config = dict(
    num_attention_heads=2,
    num_key_value_heads=2,
    hidden_act='swiglu',
    norm_eps=1e-05,
    rope_theta=10000.0,
    init_std_o=0.0,
    learning_rate=0.00456,
    batch_tokens=[8192, 16384, 32768],
    max_steps=5916,
)
Each number is 128 + 24 x the weight over its row's rms, rounded and kept within 0 to 255. Layers, rows and columns count from 0. Numbers have three digits each. The size before them is the row's rms in percent of the matrix's.

# o: layer 6 attention output (transposed), 64x64, rms 0.155, rows 14-63, columns 0-63
# v: layer 6 attention value, 64x64, rms 0.0689, rows 15-63, columns 0-63
# q: layer 6 attention query, 64x64, rms 0.0708, rows 32-63, columns 0-63
# k: layer 6 attention key, 64x64, rms 0.0753, rows 32-63, columns 0-63
# gate: layer 6 MLP gate, 256x64, rms 0.162, rows 0-12, columns 0-63
# up: layer 6 MLP up, 256x64, rms 0.141, rows 0-11, columns 0-63
# down: layer 6 MLP down (transposed), 256x64, rms 0.167, rows 0-11, columns 0-63
o14 083:110132145129177144125096139152123125128112115144132104136138061090134089116154159137117147132101118131129122141105146107162145169143085093143162113079124129128137090100140121073110119095157121
v15 096:151119136086150140077112140145122123146170146113109136130147086097125099119166110146138137152143130159159111160136130093119141115117146164127136144130104118160160064131169132099135116094165162
o15 086:109119070149138119140126122133136073137117081139089150140091117117127116117142101114142124136114186113112144108163140128153134119128103167165095111155098148153169139166141155135092129134140163
v16 080:154134131163148150149098098125112093167098140119139122174112140121166117138111106160138158119121161135190177133167131160128171113094125138093111125158146132150149105160106132139134116107132150
o16 074:134135171116123122129134103156146100120126098133145130141128123120110123073099143128128116134075162090127149130133094158137099191153148143151086125113162131136075119137130143160150150171113157
v17 108:096146114119066113130117088128143116121139159147132147140119175130154160107122133151110145167118118116128162126112170134153120154133118167121160102131098105064140148103139103144151126122124070
o17 096:139132139107091084089124117084132193136115153115148176123099156170137163103129126106135120103146140133159119114121089134117122107105147140119129173132111153111113103109081154155144132151116152
v18 090:126174159128099104102166135145135102129142148092155143094136126132126109120143130074103118155159135126148161151100099122135158159093137111114152135126188129117140094137182147099135133124169130
o18 090:134107124137123112154125099128159114132100200100059142172119134146143132136131118145122142137133152150136170129165147140124081135122122163149119162149131143075125135130160120158088107105121134
v19 103:116149131127130124140156166132114151157114163095081104145089103114083138161162130129127115130139163138121145121148132104131147128125117074089178114132168173091140106156151120124134101148164134
o19 104:176127132137149142168163085115146132132123103140097159187118128185142119138139162148122102120115106135160082113115170138119106108121123128167146158130150088142120147113085142140111140119100134
v20 079:160129148165081160117127103127140104145102129092131172125135156126177128075087120131105082133148105124129117139086112136142087123141121128119136141122079136084123149101132135145127132132179111
o20 074:095097088158128095105124126116131163080148187112150117139162154149119127113133146074143137105118136098107150122109140129118135153129091146113104137168096136097124116109146135104166094118088134
v21 088:150099127162109125138088127158124158111150148129094118165135130152141119126156130171131149163116141172147125150122157120122151108098148176101146136130114139104127099085159075162127081126158144
o21 081:158121090141161152130115125085142143150145103134150175129101134121126126111129100100149128106080150123151121106122087160122175128096114154155092105127113109169121119140102169127126170119094162
v22 077:108109114116165162161119134083120138158138139111058101118126122113092141169125130119119130099155145157141101114173126135107110101129128126105090101155166165146156114150115125085135162116128124
o22 075:174137158144136132135154114128126137103148077134131150143099134127155083120172126125074128122125137105119060133112182105173125142145109092142126113105126094147133138137142110157112105126097106
v23 069:094128140120080093155090104148128110086134098089144145140182174160159125084114110111137136128122118100133148120098116171112121177127136105120121122133172127094146146108142142147119153131141120
o23 072:117127146108118148099111099120164151141153203118126142139121141100126105135107120120107135111115100162154185139138073100094103142151129114130137167113139134099102089098125128119111119115117178
v24 088:132132128113096118134135122155103123136106124150139089118116080076137127107154128169131158138127164139151110079136155110174160119149170089128145149123154150178172123130142133145157159105140127
o24 087:155174120098180099172134095114134146116149086139126129150117116164171144141087128099154133141156167095131135110146118118088144124145154162134123117121140141129113147085140118108095118140154169
v25 105:136146110204117089142133152110120154125137133104155097165103130106132115113106132146138120109135110115167117125122144151149101139161096166111127132094131078096120139104089109138147138137067107
o25 094:135141129123105149140108105099090136153125144116141147111131150122119148144095118091141141087127140131076086173107141169110152131113144118104123169081158141137109168112156143135167105096163157
v26 085:150143132140142113136116116112118134112110126135148103151132128133081142094135146085132116098174150136123095091133120133148160150157080087117074093113141111161133154174138126125126135124107062
o26 082:102159166117117154106151127120092127106106155110118151143136150127142140120137148111151125120163109109092093120118137136132153149100167127098160133112159104100132124057165110108089080165129147
v27 088:117118184085115161108110134128132146130104127125157131135129113141162119154114151090154128105128151107107114145112101113149067136170110118138186114098131117107116150128100085087119137147120171
o27 080:098153120140134126086158155125126114166162164165108105101122131131130128126126156117123123130106062175103125114144148126134133102171122152140100170119124138180158138128110071122118142119104104
v28 105:110127114106129136111131154148171136134148134086112111134125110122089174116148151151121121181135132153128151136121161154112161120094161145134157113139121140111157069106183115126138086152149167
o28 105:126093130163113124156128177118162150148094124123097164165101145136137137145129119164136144150154177143179152122159122110145135126110136149138136157124085117164139143167111186118133152116104143
v29 110:170124098131171137117099149139127109129127115105166107105098144099129102124143085128140107081144152127136143138179125168103176101119117102124112127104143110164162125178104160130116151135131159
o29 098:115126161165148123097139093144113071129102100146149093130138108113076151125114161151130141177108159107098130155122151084108102164145101129141148134092140116127133117132141141139124133157176155
v30 093:131097139065127124171124134113109127132129113141137138118159086115100123115121121139114130138152164150117154140108150146138169097137160144133109176190150110190150102130131159112148141092128147
o30 089:133148139078142151113121101173153085123107145144124133153104112130153123151086096122127135130142168083133136116169115103110111110166129148104118107132139148140135135169169165126078126171108112
v31 091:105110121157147138138094109103108129122116136122170078174131148130101085110176130157135141150176150165151134135131172117127125146088145110133128088130124114125136148101143106104141115127091181
o31 086:086122163103143150122086114102141131162103085150119155165134140105134155122101156080124102132121111126157074153124115168144137156125117125145136133085153145181141109140150145108118124117121168
q32 093:148150149127140163136138119143140149111141129101121096134153065125112126136130133054129110098133118109084067130163146104126154132127143084144122102124147155157140166121143112130156151124169123
k32 086:115142130098137134155140102122134128172149169162110140114110144178096143146146117118124097153142102168162157097120101083128168183123115113127115126110125100116164107134129124074118121134125168
q33 104:149100136137107123132161139071108117138120067153143112088136111080149138113114164119130113132124117114114118159113138112090090114120108087165129149086165123143146108100127114112091154146154153
k33 097:115157133116118089159115078142118137169081088090141141151129116064123080117131070144109139152129137100105134126118129125112118118126122119125150120106141123162098118115143139106151107135071141
q34 118:164121141107132124130157122132095113104147198118097167103146119195134126120122111113124148117125144119157157105153115152150134120127113181084108138163136136084128149141116097133160125114092131
k34 104:095116120177136183124103128162137118118144132103144097163121136087161145146134130143118109127129128107098099066106132172134120124079150159107120125139134126176112149177141138137107155133116136
q35 089:154147181120100130105126088142133140099104131119101129107174145126121084158148142125119143174099151131115098157143174161142143122125188118142125148114156144163160145095118134111104127109100109
k35 104:123120121108125140104177126107120117177148110157146106128106108132117127118135127117105115135095095158146114102116112079113148177127057104133152132131075131083139143115136104133127170102150152
q36 101:152086132120120121108150157098113143117117108137141111100080101130151148130097149115132102128125101141127086129125108102117124122145096084183124111122164156116108113085112095081124152130162177
k36 105:131162120168143113106136095128117145138094068123103110169132116103122102100118100151108145111118142086077149152162137170133109136101143113111120133132086157146139143128120107157162119163111093
q37 096:112092149089114153115111149139099108112173151123159135110107134180138154100113157169133151105114128117163136133072107116124154156145150113097151164126125143090127108125142082099149148130099127
k37 107:165128108113138148144130145132123144112087198091097139104132141128129156142139154159158117131141121130120135127161103171158140084098122137167094125153159131152132146168085117139092153123102116
q38 108:125120132113158153156152134144128106134124133183110155100149155128100123094119084119164145094152111149180146094118136178150132133132112172136089141119148067111106140143130116126142127128100099
k38 109:145106102168147154132097129113152132135145147114163155109097158138144166158110150161120117137168138140149091078133109139117118100114178161101158130092179136128113117157126141147120149114167140
q39 107:148119149140127118140099131130100098117144190138090135143150165141141104131161085116149166151114158126127134128125107167099128084115112104116109163163102123108161144116091096142151151111083110
k39 092:114114151118111132165137135157096121140160106143128146118142095058129144116160125118137098134137107101090102092114149120140120125156119112155164103085165133136115145055135116097102120141139155
q40 095:107134126111125106122146139143133088146124065095147121130107127099103114162121142117153115128157107109138128160116146105178122145116151126180137129100164105196140124145174138132112123175133107
k40 115:132116096120120166135131114125138121132140181137123162122160174173131119106080126123186169158138132111142111139146096134151102089128173127157122129168151139131137114129122130107158112073137129
q41 104:168128168126164108173159118134110106087135126098147097115157163166134147119151137172120162117137102082107170108111108109121133130168128099103151161137133131137138156142132093155159126141112120
k41 104:106127104136127146111128124093158143156106186135157127105117133144136156169129168145129089102107102195160111103131083146142144122096109096116119115168121135117153158136133161145113147097125139
q42 110:127127098142143161114114126120136146100112164113115161163108145156092113125140148146120100166136158139164145121145121141137140142139159176078119088149101168164107107116116179102151132163100143
k42 120:143136152104080120120159124109115114132149126137122143135097117147108140133127141091143164121138074132098143138104128077128144138149099082133109110100099142117152149087144106103079162180163124
q43 110:130154109114122127100129124140108082147146162096097105140101086125109139136097135170131142145091135093137124134152124134120180084100139092152146104136108128142194165093100132146125126150114126
k43 113:160136128114124147123185140153111116117143111102056095149173098125106105105162142108126138156132120098138125136191137110137122121145123133156112138099097154142150164129116098109122152133120168
q44 099:143153160119102155175124130113156134169110108143070136139117112095104097140125096102142091164089150130152128146147142138122118074128091082166097133160144144134141118112144109141105125111125129
k44 100:132129145142124112146129126109103137165134165085126160173161096116120109156146133119143103132154093140094117061122117139114113183127118159167159163188116134130144151123097121121116128132128140
q45 114:122105146135100167084102158138066113104152134112155140114132134133158153145141154148106119090138100126092133117085091111134158142164148123152174133130152146146090126113145106096097147105116137
k45 114:113166099087120133104098140151128130073070174123146127086149136143128109148117161167140130121135131155099114146083126151151107109153172118128130148182119121094114131139115103125101132121108122
q46 113:153090091130158147163138171118121110147139157106143097144111105136118138085116102135152107139180175121121085094127131151165132150128080146135104160114111120127125110122095122154150101154100111
k46 115:163086168163107148118094125130119107108128140094109151142063153101107119139163139159138117145102122111118123103153129141122128093104171126155161093140148164153089130093147123137098143122121149
q47 096:179136094124151120099072170105110103071150152153134148136127087152129138165116110140118163126118124114155137104162117133113130133113129146143115143148119084078160138132114140103110164137097127
k47 097:143113154119150102146118126119156095139168137155136152161152123085171159142092123118146151126174115113124093103150138176109102121103141164146158123113147135113159149126108145119147157162143180
q48 114:153137149106177167191094139137115168127134129178143158072133103144122134079128134133132127146122149159137171131107147131175105155141162164130119133112132134133128131156118087133129137121117131
k48 095:147129125132162127140145163143150132084120127122144124157123084141168107133116120133101120144110121117085099107155159083116110100125087132155139114168099077120119106165146152140180108136171125
q49 114:144151090106144132134104142148147107125094165070097124156125133163158110171131077099132122130127144117134138145110116143076135088099147123100135134174128149161134126163144176138123135141103129
k49 128:110114148147094124100104088123116111143140077136091105143128110079113098138113110088127149164087117114108105146125156126113133140111122091152086134100097104156155162085152128134098121140143097
q50 108:154136122100137114105150127115092108156146125129106100126146105148137149118114084104121120160151100121060130170108161097112135123122146149138166156129100182133154089106106091128101114116097132
k50 115:127147133174120176169142128158146134121118155113177124125101124132154117153115131150110120118123140114159153149133129154154139130084163137089155124098129134123085120199137119162163147122087125
q51 105:141115150127173125137142128145150157108134132143087092125159132131140163095117113127167138116172106123134114132149124155132123123128108165086136159104125157080124120143095121080128092066167141
k51 092:136107115165131149135102111171116136132152127106100045131123097106083105123142134111128127132134137147094122145154098172140125133140127155106149132140095160109121185105089113155125164138133121
q52 114:159159158127116140130141122141125107165175195109143153144115150115141127130135111146167158127066145119120103131134103172118119111118092122113095110142103133074140144111119114131152149090156111
k52 110:140144090103152111098093139126100154125161108142134108084071140133119161147126139166131084145120126168134124112149171159082119128127094124112119174143130158117114140128145146143097162130130165
q53 117:120167155122135164117090169121133132155131162075119104155142103112126180150105097083176145137131085123138118140109149122167153126151109089090118101148131106123133128103118157138135114117115115
k53 104:097152106120124065147118111121120136157147133174149103087101158139124123129122149138094149157162173146117114089112155089097127120109188123087148124117127132134120159120122141117091116127114148
q54 115:147133138132130143144146118098115100166152117076125118099113078107152113111114125099145142126130079089141142131114108096120126121153143091147124118110128123104165104082129149122146161139206107
k54 117:140147114104152100146165064162124140131122149088117132130144126133117145133144119130108149087178130164118130107098120115086128105128159146114085171142150150136081130141146154095141123136081115
q55 108:102163114179111105126156134172137093101175119117145133146143170130133126141137089110150150105120094117139107158102086139162116105151129126153186159125116092102149119141135110133130105115108098
k55 113:120140125114118136063135127153093141089064124111131129127099149102091142107099137100128140134118162105125133161137129159116110102126141101143132145124103123146107141126062096123076085132136136
q56 116:136155163109133093167126112142109126141147111164125112138183126133090102098157089141128167153167139160126130124114122156096167132126129181113177118103142127145160144100160130102123134153144133
k56 102:104118145095132182150117143132096141077126139091118131151139149161126131187099128101105165139175099144175108131150104145150140113160127113118116103147129153170127133154145173137126128116123135
q57 133:145119106118112157133163148099116106155148153114119129143149152113124109137149139097163154115108099141107124123120104151085166107122149105111113122105134117191136144114084113103171111158064103
k57 114:113162140117111138101146142127048156120126135133179117123095149152128146193152126130145138140102080174150139122086142107124103102143141099140131113131133136115139173138127123118149151149128103
q58 092:112157135070168103122102141125162128118106113160112101116166113155140165127129147120135194103111112108137111118131146162118112161123104099142126159139104112134163137141165139087167159127105140
k58 092:132124160081107095141125161138156146132136137111134130132112139133107114140115133136122093101111107148144130127164134173170134105124124142104121111115176126121116181144157113057154099090157171
q59 116:108102113126148098169100104099108101111160146114142129162108141135148118150121145137133126144144156130145124100195109135187161057106164146149134133150125175138124128115153132118127146111129143
k59 105:131130120093096130109082139094093092188136156126114157137168114129140141134122123125139157109121148127117155170145149153095121089131097118126120152166126139134108098113118111156097153159083090
q60 105:180128155173155121124143129110119107072115135104075135121108115108129091117155150097176152165142147157107133103145143124140152131148149101144100124151114149174130141141128109123130148126124184
k60 100:108107087150138136126100140111118114154140174085151155184122108136117151143122112152113128117100110145144131146105129100109127106119149192143126113167164134135126195118149132164142145153157124
q61 113:161099155127169089132044146145176144122093118107145127130111117107140128143127150129107150143122118125130066124110114129088138104140150120101171120113129144129101181139125154151111132124132118
k61 114:095156175140131165120128118125137132149149145148147135102109121143100148075118132137117136074105111133098142104129161140146110155137104110147120077112120083132139105074140123107151165145179138
q62 115:100075150115123103149088122114128156105129139147096163116157149120100101143150156111113124157140136162194173126106115137109127124123146135067107158156119128108111115120106129156139138088105131
k62 100:088129120113153147135114154110111141113128149221098101143162101139140127113108136091126132130136143139151140113056106135103143133122093110154146136127122112129108111110114164086101145126155135
q63 095:072164145132138153115113089115159137145111108124137119146099142085129123176175070139111145177135125136127115131131134154118134150132153139139156167147125093118139123155096164158140159123119097
k63 096:123126117148125108129121121156136130166134123139092137094118148108103114121103138076140128125152112065135147150165103114099134146170147120153101147132135086181147158094084171115132092119135129
v32 117:134083171085107143131127107119131112090108126129125123095133163121107101162126076139135196103101137119108102127157152145173090098125126137102130131120115094103147103106130092153134122133100133
o32 115:164141105180119175118137122108133076140118124099108141135114126093090100129122110116151111114108177083091152146168127103142129133140124123139098145119128095117150108107103158162158123152158154
v33 099:116136087146126066154135118123092116163129177115167143109121174118101148141086139115099138172142122127146154125098112157091141113120119111122131136091129063112120139113112170133112134141123134
o33 103:120074153125123094148113159102123108150122068150173156154119099099128095104137178142116126131145144150136111136111148146103135161108099141142120126102136100119121123126193109123090102107135132
v34 095:121151143112178177116137118128112186113154105145105123142188140157127133149133096155168110144117137144119148129125136158083116119086103155130107106152133124119118142103122073087127110104121121
o34 104:162131140113143087126168138107085141140152124134131090119139111145114162122126082124141177117141110091079147172099117097097131099149135148100135130129094103106163144098078149135122125133143116
v35 084:111156107152151107132128108110148142149145125105167171183120117137119138129076142141117162112154079104149128108173105159165121146142125145128144098148126150115123134105127154171110169133174139
o35 097:083130116119149132083126126139132137167117123121130151162081105165148171083138161100131115099122117097196079133143179137137144144100133121135125151128140151134117153113124157124133140121156152
v36 096:084101113174103161124121151137126081111114118117150154107136098100101122069158121117094142140111126113117126141163107094120119116164157172113162104121119138120107120072118112141097135109142144
o36 108:147127128122163143133141090115129162166118115154119168143112118091113113135139175112168132103110138190187112127142137143128159111119150153112108143148140147138116157153126127184120181125143139
v37 101:185132103116148148110124107124116130140121114095093136132140128129123096064135100102143109091103105121142089181162120116119130150130163139157096122130103171121124095148099169154097130129141125
o37 116:109162124150093154114111172115118145115117179098129147136095130162130178129088154093173134146141107146141125140138091160141132142135200160112122129155127148117105160124113133136138109132102124
v38 098:160179120124102112152105128085155151090131095134135120113141103126137132124156128144174117151137094055157160144131117122125102139145137128128126129117167154110089122117172158125135146104133177
o38 105:152128176166186124105151101136124135131126115115082115118127151132159135092150169107129126127154058136120120135112134135153148128188122127159146123120138156161140146129094104097149126128135164
v39 115:092134149137116136137121149176154165107137107105115152161158140125128130086160091146151074106117148130168082170151134117148104131123127144157120098157106178130112111133126099111121145129167136
o39 107:130181136113186132140146149129117151145103152139125089140112101124146132099113113112153125135095083118147139146102143153168107147099157119084119110130108111152126142130087196115149108116132094
v40 100:156142144160128146153134128104129096130096118134126176130107115125131126137127139101149132171164120091126102109121150122155076118185154148129177066115138124178130098146119111118132134169127139
o40 112:056106106114138179124125105132095110129138129148082114136106129075112126151119134133120102124121103158143179166130127084146143099116133119153136124161122130174175138145111119104109123117136149
v41 110:173141122145116111155153111134135116115124111125129122125087162139123088146186127087125109138118105108158135168116132083123114105091137141134142106137094112114093152174177171141147130121089108
o41 113:149097159163138130174091161143132111087110117161100111184103157146140095151135137123125107193166173132148122125142103123130126097121154157113143149124131165138116110137121133105111124157141131
v42 102:149108131132145134114161102136181113116153088142120179122100134165123130137170110095155110150102081090126151132100157137137150119148153141119139131150163147126117132118142159082071102130130131
o42 105:166165120092113133116129161166088091121126131145082137124152105098120129096123114131128123145152108127114139133132078111122127073136169140155147141103085186146125167136105134120120162147112128
v43 091:119121073131134136089123107140135135156094146070129153150113126113132095124120115127088124156120151153167098132096135108118114135135190129117169122114143148148091188135135156088110117128142128
o43 105:114148105105110101149117159134159188133105108155166141105167119083111131121136121153129093172162164167160124108118117129131133130114154154104112141095134151163124146157172134129117105141151155
v44 128:161117164128145139109158129122161153136120112100119108113112129187151133135127073162174157118111117126159135187109119149115158131145125122167136079148105161128094117133130140093128139112168129
o44 126:142167121098169110136128159127104144146124133094117096160099101151114177137090118117161139138160129144113104118116121134098160088140140078110151134108144145143133157085091147123130092147091152
v45 112:130097150145164173164128106145171116090162123168139140133109166132130118138102148140114106106182113078117155162156120158093149128113107117159134117124080137107162113134116151145147130114133125
o45 115:155107128148144111103118143152123116111175162115124109159094114148129115125130128117132163124115120088190138137155085133103147086072089102118150113139116133122142182077145132126129117110150124
v46 135:117118115108125121135158071122125183170154111106155112120130145103106117175141132161123114106073139167146126140137132149099132141079112128097108114158089142107125157120142111105153104145164141
o46 129:177157097125169114166117135124125144113118090161154097126081099142136155103085120133100135143167151097139136101132140112135094154161114159111117122101139124078094141105147122137121122148164147
v47 093:144119162118098124108136097143137095108131133139108147131135144115111154139175134128120096106144179149126091165176115128132108119135143110137116100082113101097122130128141048170113159129129149
o47 099:138132208137110156134154120105106170130109111112112105104093104147095100120099119124140124150100163132155177114131107126162136121116132161154089070140151124146108099128136150128148111127132145
v48 112:135140127133155168172124152137155170077084141110148122150130097115148138120136155126116106103140140116068134114122116132118151108192110184143135120140103156114094118097116114121108162130134132
o48 110:127120136115162133103128071113086128129146141132091152171139127119135160143141113153138125141121127130160167097122146168116160135134107124062131116141144162114169119155171149158144168105154133
v49 119:103123135159120126122115148173177099087136106139136127131152147105144145082129090144131127095110149123127080141150126145129125090172093096130171155149132178117130096131099123129099147113126092
o49 111:141127091081174109135125128154126120155117201095094160117107128132137110118121109131119137121114119138144132131125109178106156111104120128122084124138112083169117138152107179157148097116101123
v50 085:116152102104133145102113135148108091074127163132141142166133153129138125116128140131131145124154113155116129123100127167146150095150082103154095112134093138172121114124111137164095169131195108
o50 088:120132126124112151113065176105138123147130107102127167117120097150127133135129081164106141133102118126155128186104126178115144163105125095128112138106125122142146078118110145100164162102133142
v51 102:176144123163108142120083145143096124097088120110134109128099132142157100165114132073132085161145128125128168159133096089102130134139108141131099075102129117136108101118099154141121112109134148
o51 107:146135163137119157181102124081113127112164114137118122156145114117118154150123121136154179140147142175142085129086114143127137095125129141106116119147151129145167172154147123112155169090123162
v52 099:104144148162137170120146091149159144113120111106100093114110140136124137079139084149144121114088156166138114162166151133102169135136108152133107113152108125090158103125146130106158105146115086
o52 105:165159108104167134145128164124113111117126193133140114097125097144129128153085168128156142133101139098096107117148148130148145104146158142092124154124160136108120144120106108137151103077126076
v53 113:119113128124114123157147139117114137149121149134172120152083146177164161162134114104143149090142115149129193157098144145127131132123104091147116112169110124089099117108108141095173145140151119
o53 116:161115136092160122125106136143104099089137086095126105153108097142110130127080097169148134142107147099107074105142158160117155146138095070145167117109130124128148118138137132124096141143112122
v54 103:081146141138139115115091140175142094170090134128123133121127143072082081116139080197149123152122144123138111138101115124140094128126120126130144146133116148134108114131132115150093120106087113
o54 106:115075124165122120167109122161135165138078173154096113126130133113103118074120120108142130115146167159140137153102164120115144132102112118108087161099142104109119129127106163124136097103155120
v55 131:134117167153152146117111146110118142085140139131117150151135139125140107129118190110087116123164106122125157167155116103142123150122106152179118123167112133128100092117108139135190155118179124
o55 129:109127143137150131125114163139150140079156115124158144172110106156150119170162139125151136136116076086148126122151146123140141126089139093123096073144103151125157144152153151122123178106153139
v56 106:095133137124144131115153128097098134118124155079148115128135134125116136128151157132123103132129113149144137101127152138073141127138119123092098114133101125126124159124180157142102195180189161
o56 102:152168132109122137109141163089130175126114122168128156100076097142165170120120144156078141151094130134140142121090150130167142142165096119141149132125097158119143111145140088124142150111136129
v57 099:108121119108139115086182101182101112150151089147153105113168091103117128125139107185114122105117157141126089101147131106129182135145130140133145144142093130117121133110136122151179130123136142
o57 099:142135108119137118132135101130204167133106128132146178127107133151108150146098124129062132122100125116142154109152151098149104120150103142125136134103144133094102177123101135180163124136110116
v58 096:161115138123101148103139137139116183166162132125103108163118129162148156124117121152120108151111110094171122138122117108132134086108132141126128092122085186086113127153137166100137094122166113
o58 111:153181140125142151148112119123140122129108102130193075154095129121142142130113109109086145153154101124087074132122117145104139098118176118135163106110122147164112128118149142130106115136135088
v59 110:107125140130117113104154083114145109140191147159156140128104141133077124131135142153084128091131110154132155089144120129095141124094139163097129094114119089131141167120148077137118140131159150
o59 108:133131122130130119124149127135116151155158071182125140102102102147126080091147127144091100115108161142178129080161118093116118115134134154130129098147138143103092107106119110125120153156172118
v60 101:131126119095116086118143114111137089140142163134156096119102171126107101151149110121107164115112124128170130137124135162150117137059149139103095136121112123101137122135141112130130118205145167
o60 103:175148099167137150128112144125096124091132098131151139143098121113114102096154157127131103142107153127092095140156140112177099174126146105156115090059137140128099117110126106114115104126139128
v61 076:107102117104115125144178165180130105135135128129117164141163178156124144150137110120127125098111127127082107126142136125156089111143120112126087133137088140138123097132207128125108135163131107
o61 083:146156113144086120107107113133090111137093098094136125172107132111176101154091092088111153110083143082129141148090125158144111101108107114119128161117107118125155122141101130149118120162115118
v62 100:103060118107111112106110173137141120128136121068125119143141106122128121125135102162149088162086111132158103162106146107155120158101104086140126153125094143134155121154112119167115136113111150
o62 108:139163140108121130138095178119150139162119150138102090111117167148145128129137091078143141088136115145131117137111128115158069159124109092159123128110096110128137117095135132138146095151102072
v63 109:092121100150108114118101155133119125126075137138137090128117160112114081105116124138118128091132127108114148155130137125121100135151116098137160145111150086102092083094088108178183119118111122
o63 120:111097137173154087151126133153137096149107119125144140106108124127089132131138113149156139127116144167142136122160165165157148149122114110125073115141146080120142164202123135171143119137125123
gate0 113:109177127128140104174106148135075112126083123167128171136162148141109170143130114091097129152104139114109081084123122107136125126164144128148144157109118116122110136164170099142118119125124108
up0 106:095106097108130116149185114131104114089144134148149128127080120136100138122088142102186135153149114127092085143126149135160131117132108135077115104123114154147096140118137157149135119168134089
down0 103:111117174148146103144113149135147087086136161126134143098146117137166139122121134115168114112086170111094123113137137104112136067120104114109144114123098082091146140175108089130106110119126121
gate1 089:140158142121094147138140142092109115122081117109156112130138141174131168149149093131129116115092154117103118110103136139169123152088179102142184112089143138121108123096094166119109129136125115
up1 087:111094125124161134152127095151164112149100140141102125145168114103093113109143151140132148125148073102164144101129107134131146082102139092141109116118143082100114158113123136127185148140171137
down1 082:111096131111131071151154173143184106121091135103114120132162116154116145156119158129135130125124107132155123097138131087094127156115113114111129113128122120151173191155098127132154162147159130
gate2 075:159140139104100149094116132133152172150101115095191137143119110127087129138099129093151173131155118107132154111163130156124152131144109094095103127110132092144167133164151128091150129106107135
up2 099:149108126145157152144114135128131109129085116126139115142135089151126162109108164077165123144126085132126145139140161163151187121151111129114146125164104066098141147134140109104135117080105132
down2 083:157121116125117087098179120141121099139162098113143145145139139117095142100111133188138102117097117107122103111152072162125083137108144116126131130107118143143098156102181111119143089131108135
gate3 090:137146104093156141129077103086104179129104161100156131139137159080155136138147107115135108168160106145158155150111106133148136131106118093155129116108094147154113155103105088125152129119125122
up3 088:140106140155123096119102135153133127118160092131127148121120152143111099129121090107082176089139118150140138093124134116125159147185141193130149124102121110137160116148108099092130144100091155
down3 091:145121111108125130122137113165135122082125121176139169119110149087133167081091160133148120156146122095184150125185142115155127107103112108116115131134103117084121131137145162135154130129164124
gate4 109:142105102129104116142128101127142178118111101105125152112121107123121099108135113127178105115101138155116120128074153158166178160119147129144173159104113193131156126153127127106113153128130104
up4 112:127121130102172116122122116117117122108122178103134164100133102103128124144158136117167148111071116122181110154094160129111158120109143143110098161148085128162118123174123129132111170109142100
down4 114:159152106103132113094132142140146140124081134107107166156174119154133112165139156102142106132098102124109154119113166151134126143124098093133071116126101139172182157144124116114097143121136102
gate5 083:131081161077148153152134111138155122128131135169137163126156134124152164125090106128134147159116113134175151157120094114115121147081158129144147103157094144144148107156153133132151097143169152
up5 091:158112111094132158118124079119123121138140136127059120134116130122136106123126157117143142096125161116128131146110151162097139140157112120135164170059177107150114154109136080146144148111138139
down5 094:127170148093166179136160083105133129136131159184136133123154152137149161133139110110144105145145091094119124118151127124199100126151168131137102110139154154150143120129113095114142132130116131
gate6 119:139131122131143103103159086126094160146142120150132176153168120155097172133130143173086110202141146095127162133154133118125103127164131127147108146148133100099146134140111132141103134118143152
up6 106:060086117137122121137092155106103142123175137114132093138103117126103104109170111146106157114154109139085125080092135146108132131106153156103151113144148129142106151137131077143137108136104122
down6 108:131134130159156133137125148100148148120135164118153097129151120169124110118110157139077153114113127082109128127116134119094110148126109166101157081112107104082150138091156153096103113091125082
gate7 092:140123067136129116122145132106075142094080112147146150135122151139101207128131137112129148114104161118123108150095121116156158111111136125143110158116105127142179106147121153105113123145086124
up7 099:138206152091110174082112130137130096126170150113118153122144138118133113165090140127126081144166157155154138135145124147108091119112149107114156137151134098112096129131145120127101138130096124
down7 087:151115138117117098108117136122097154139094086097158108114080082122098146137134104147121140123125135137059113101126128119152143153114115121155165125110126153102110076121127146169156125098087111
gate8 080:099175177145108147188164142123096137106091127151156096098132117132106123160143152112102106111137124102126151132153101131158112148120121130149149155143107120163175119169115156127130084120129141
up8 078:175083121164135110118086141107140122152098103065098116103138154152175141118130116104159146159172153124143145121107136113157121117121113104129138136108126123148108144082107111118119179130130154
down8 088:143177153162141140137132133116154151075149146147160110115131152137127187109116098121156139121124086115143126134130173152171113137164186136121091137118155122126127085124128121090098123118139115
gate9 108:161153122098147136102144157176104174144133160171112142102124134142155124150153143163120137102120126110091150112115178108135105169122145151146149140131143105093111107145146087153105131101120084
up9 100:106119131124041133149126116154150148073108150110167123137146094124141115090126111103179123136148131138113147136158156088114156124103129141109126152147120121136087104101167117108155118143137124
down9 104:104103133105152109165101148154125127124133116105131132130121128136148166128142135155175137116158129159145118145132129114142131142191099124104170162111151159135118124154075150143076122096069123
gate10 086:152138153106137134153140144142149112118129137141119128114165103097140095111130166132159091176134112124138116157105123185142131099104077115108134133153142113087166116090108086156165108144125098
up10 099:111143126118114149053124104114073116149129081118117173160102140143157125115154126115077104143090129118104099134093140135137151141163147151130122116147140104130126095098095134145105124099122110
down10 083:104119138120142107090148142166146135115171143132086094111146106094122122117110133128128143157127114131145128137145075097146126086118154132101154147126147136129123198148095097133157124176142173
gate11 077:126159143100111165147134144106175111094101126104133128117154098132116111157104079106087121101171145119083118130101127115133173156140129103116121120067158156135138122132151151151097156113124126
up11 091:137151172103152130133157145115120128116105172131157132131105151152126145131109089178120098118105142137136107130131163104085161161105119144095124105109108131116136123103061119189154107128144125
down11 092:171149119112140164110103127103122189171116095138109086125129126113157118113165085107087141156143136125119154123100118154164116102152157083137141146120138118162118096153153151103124109127150129
gate12 082:170117076132130121097163125094127133136125172122089147129084161145160122167142124120088144153132131140124208116126131142155119124144118103106117118125126130113132095132134165157126100084148118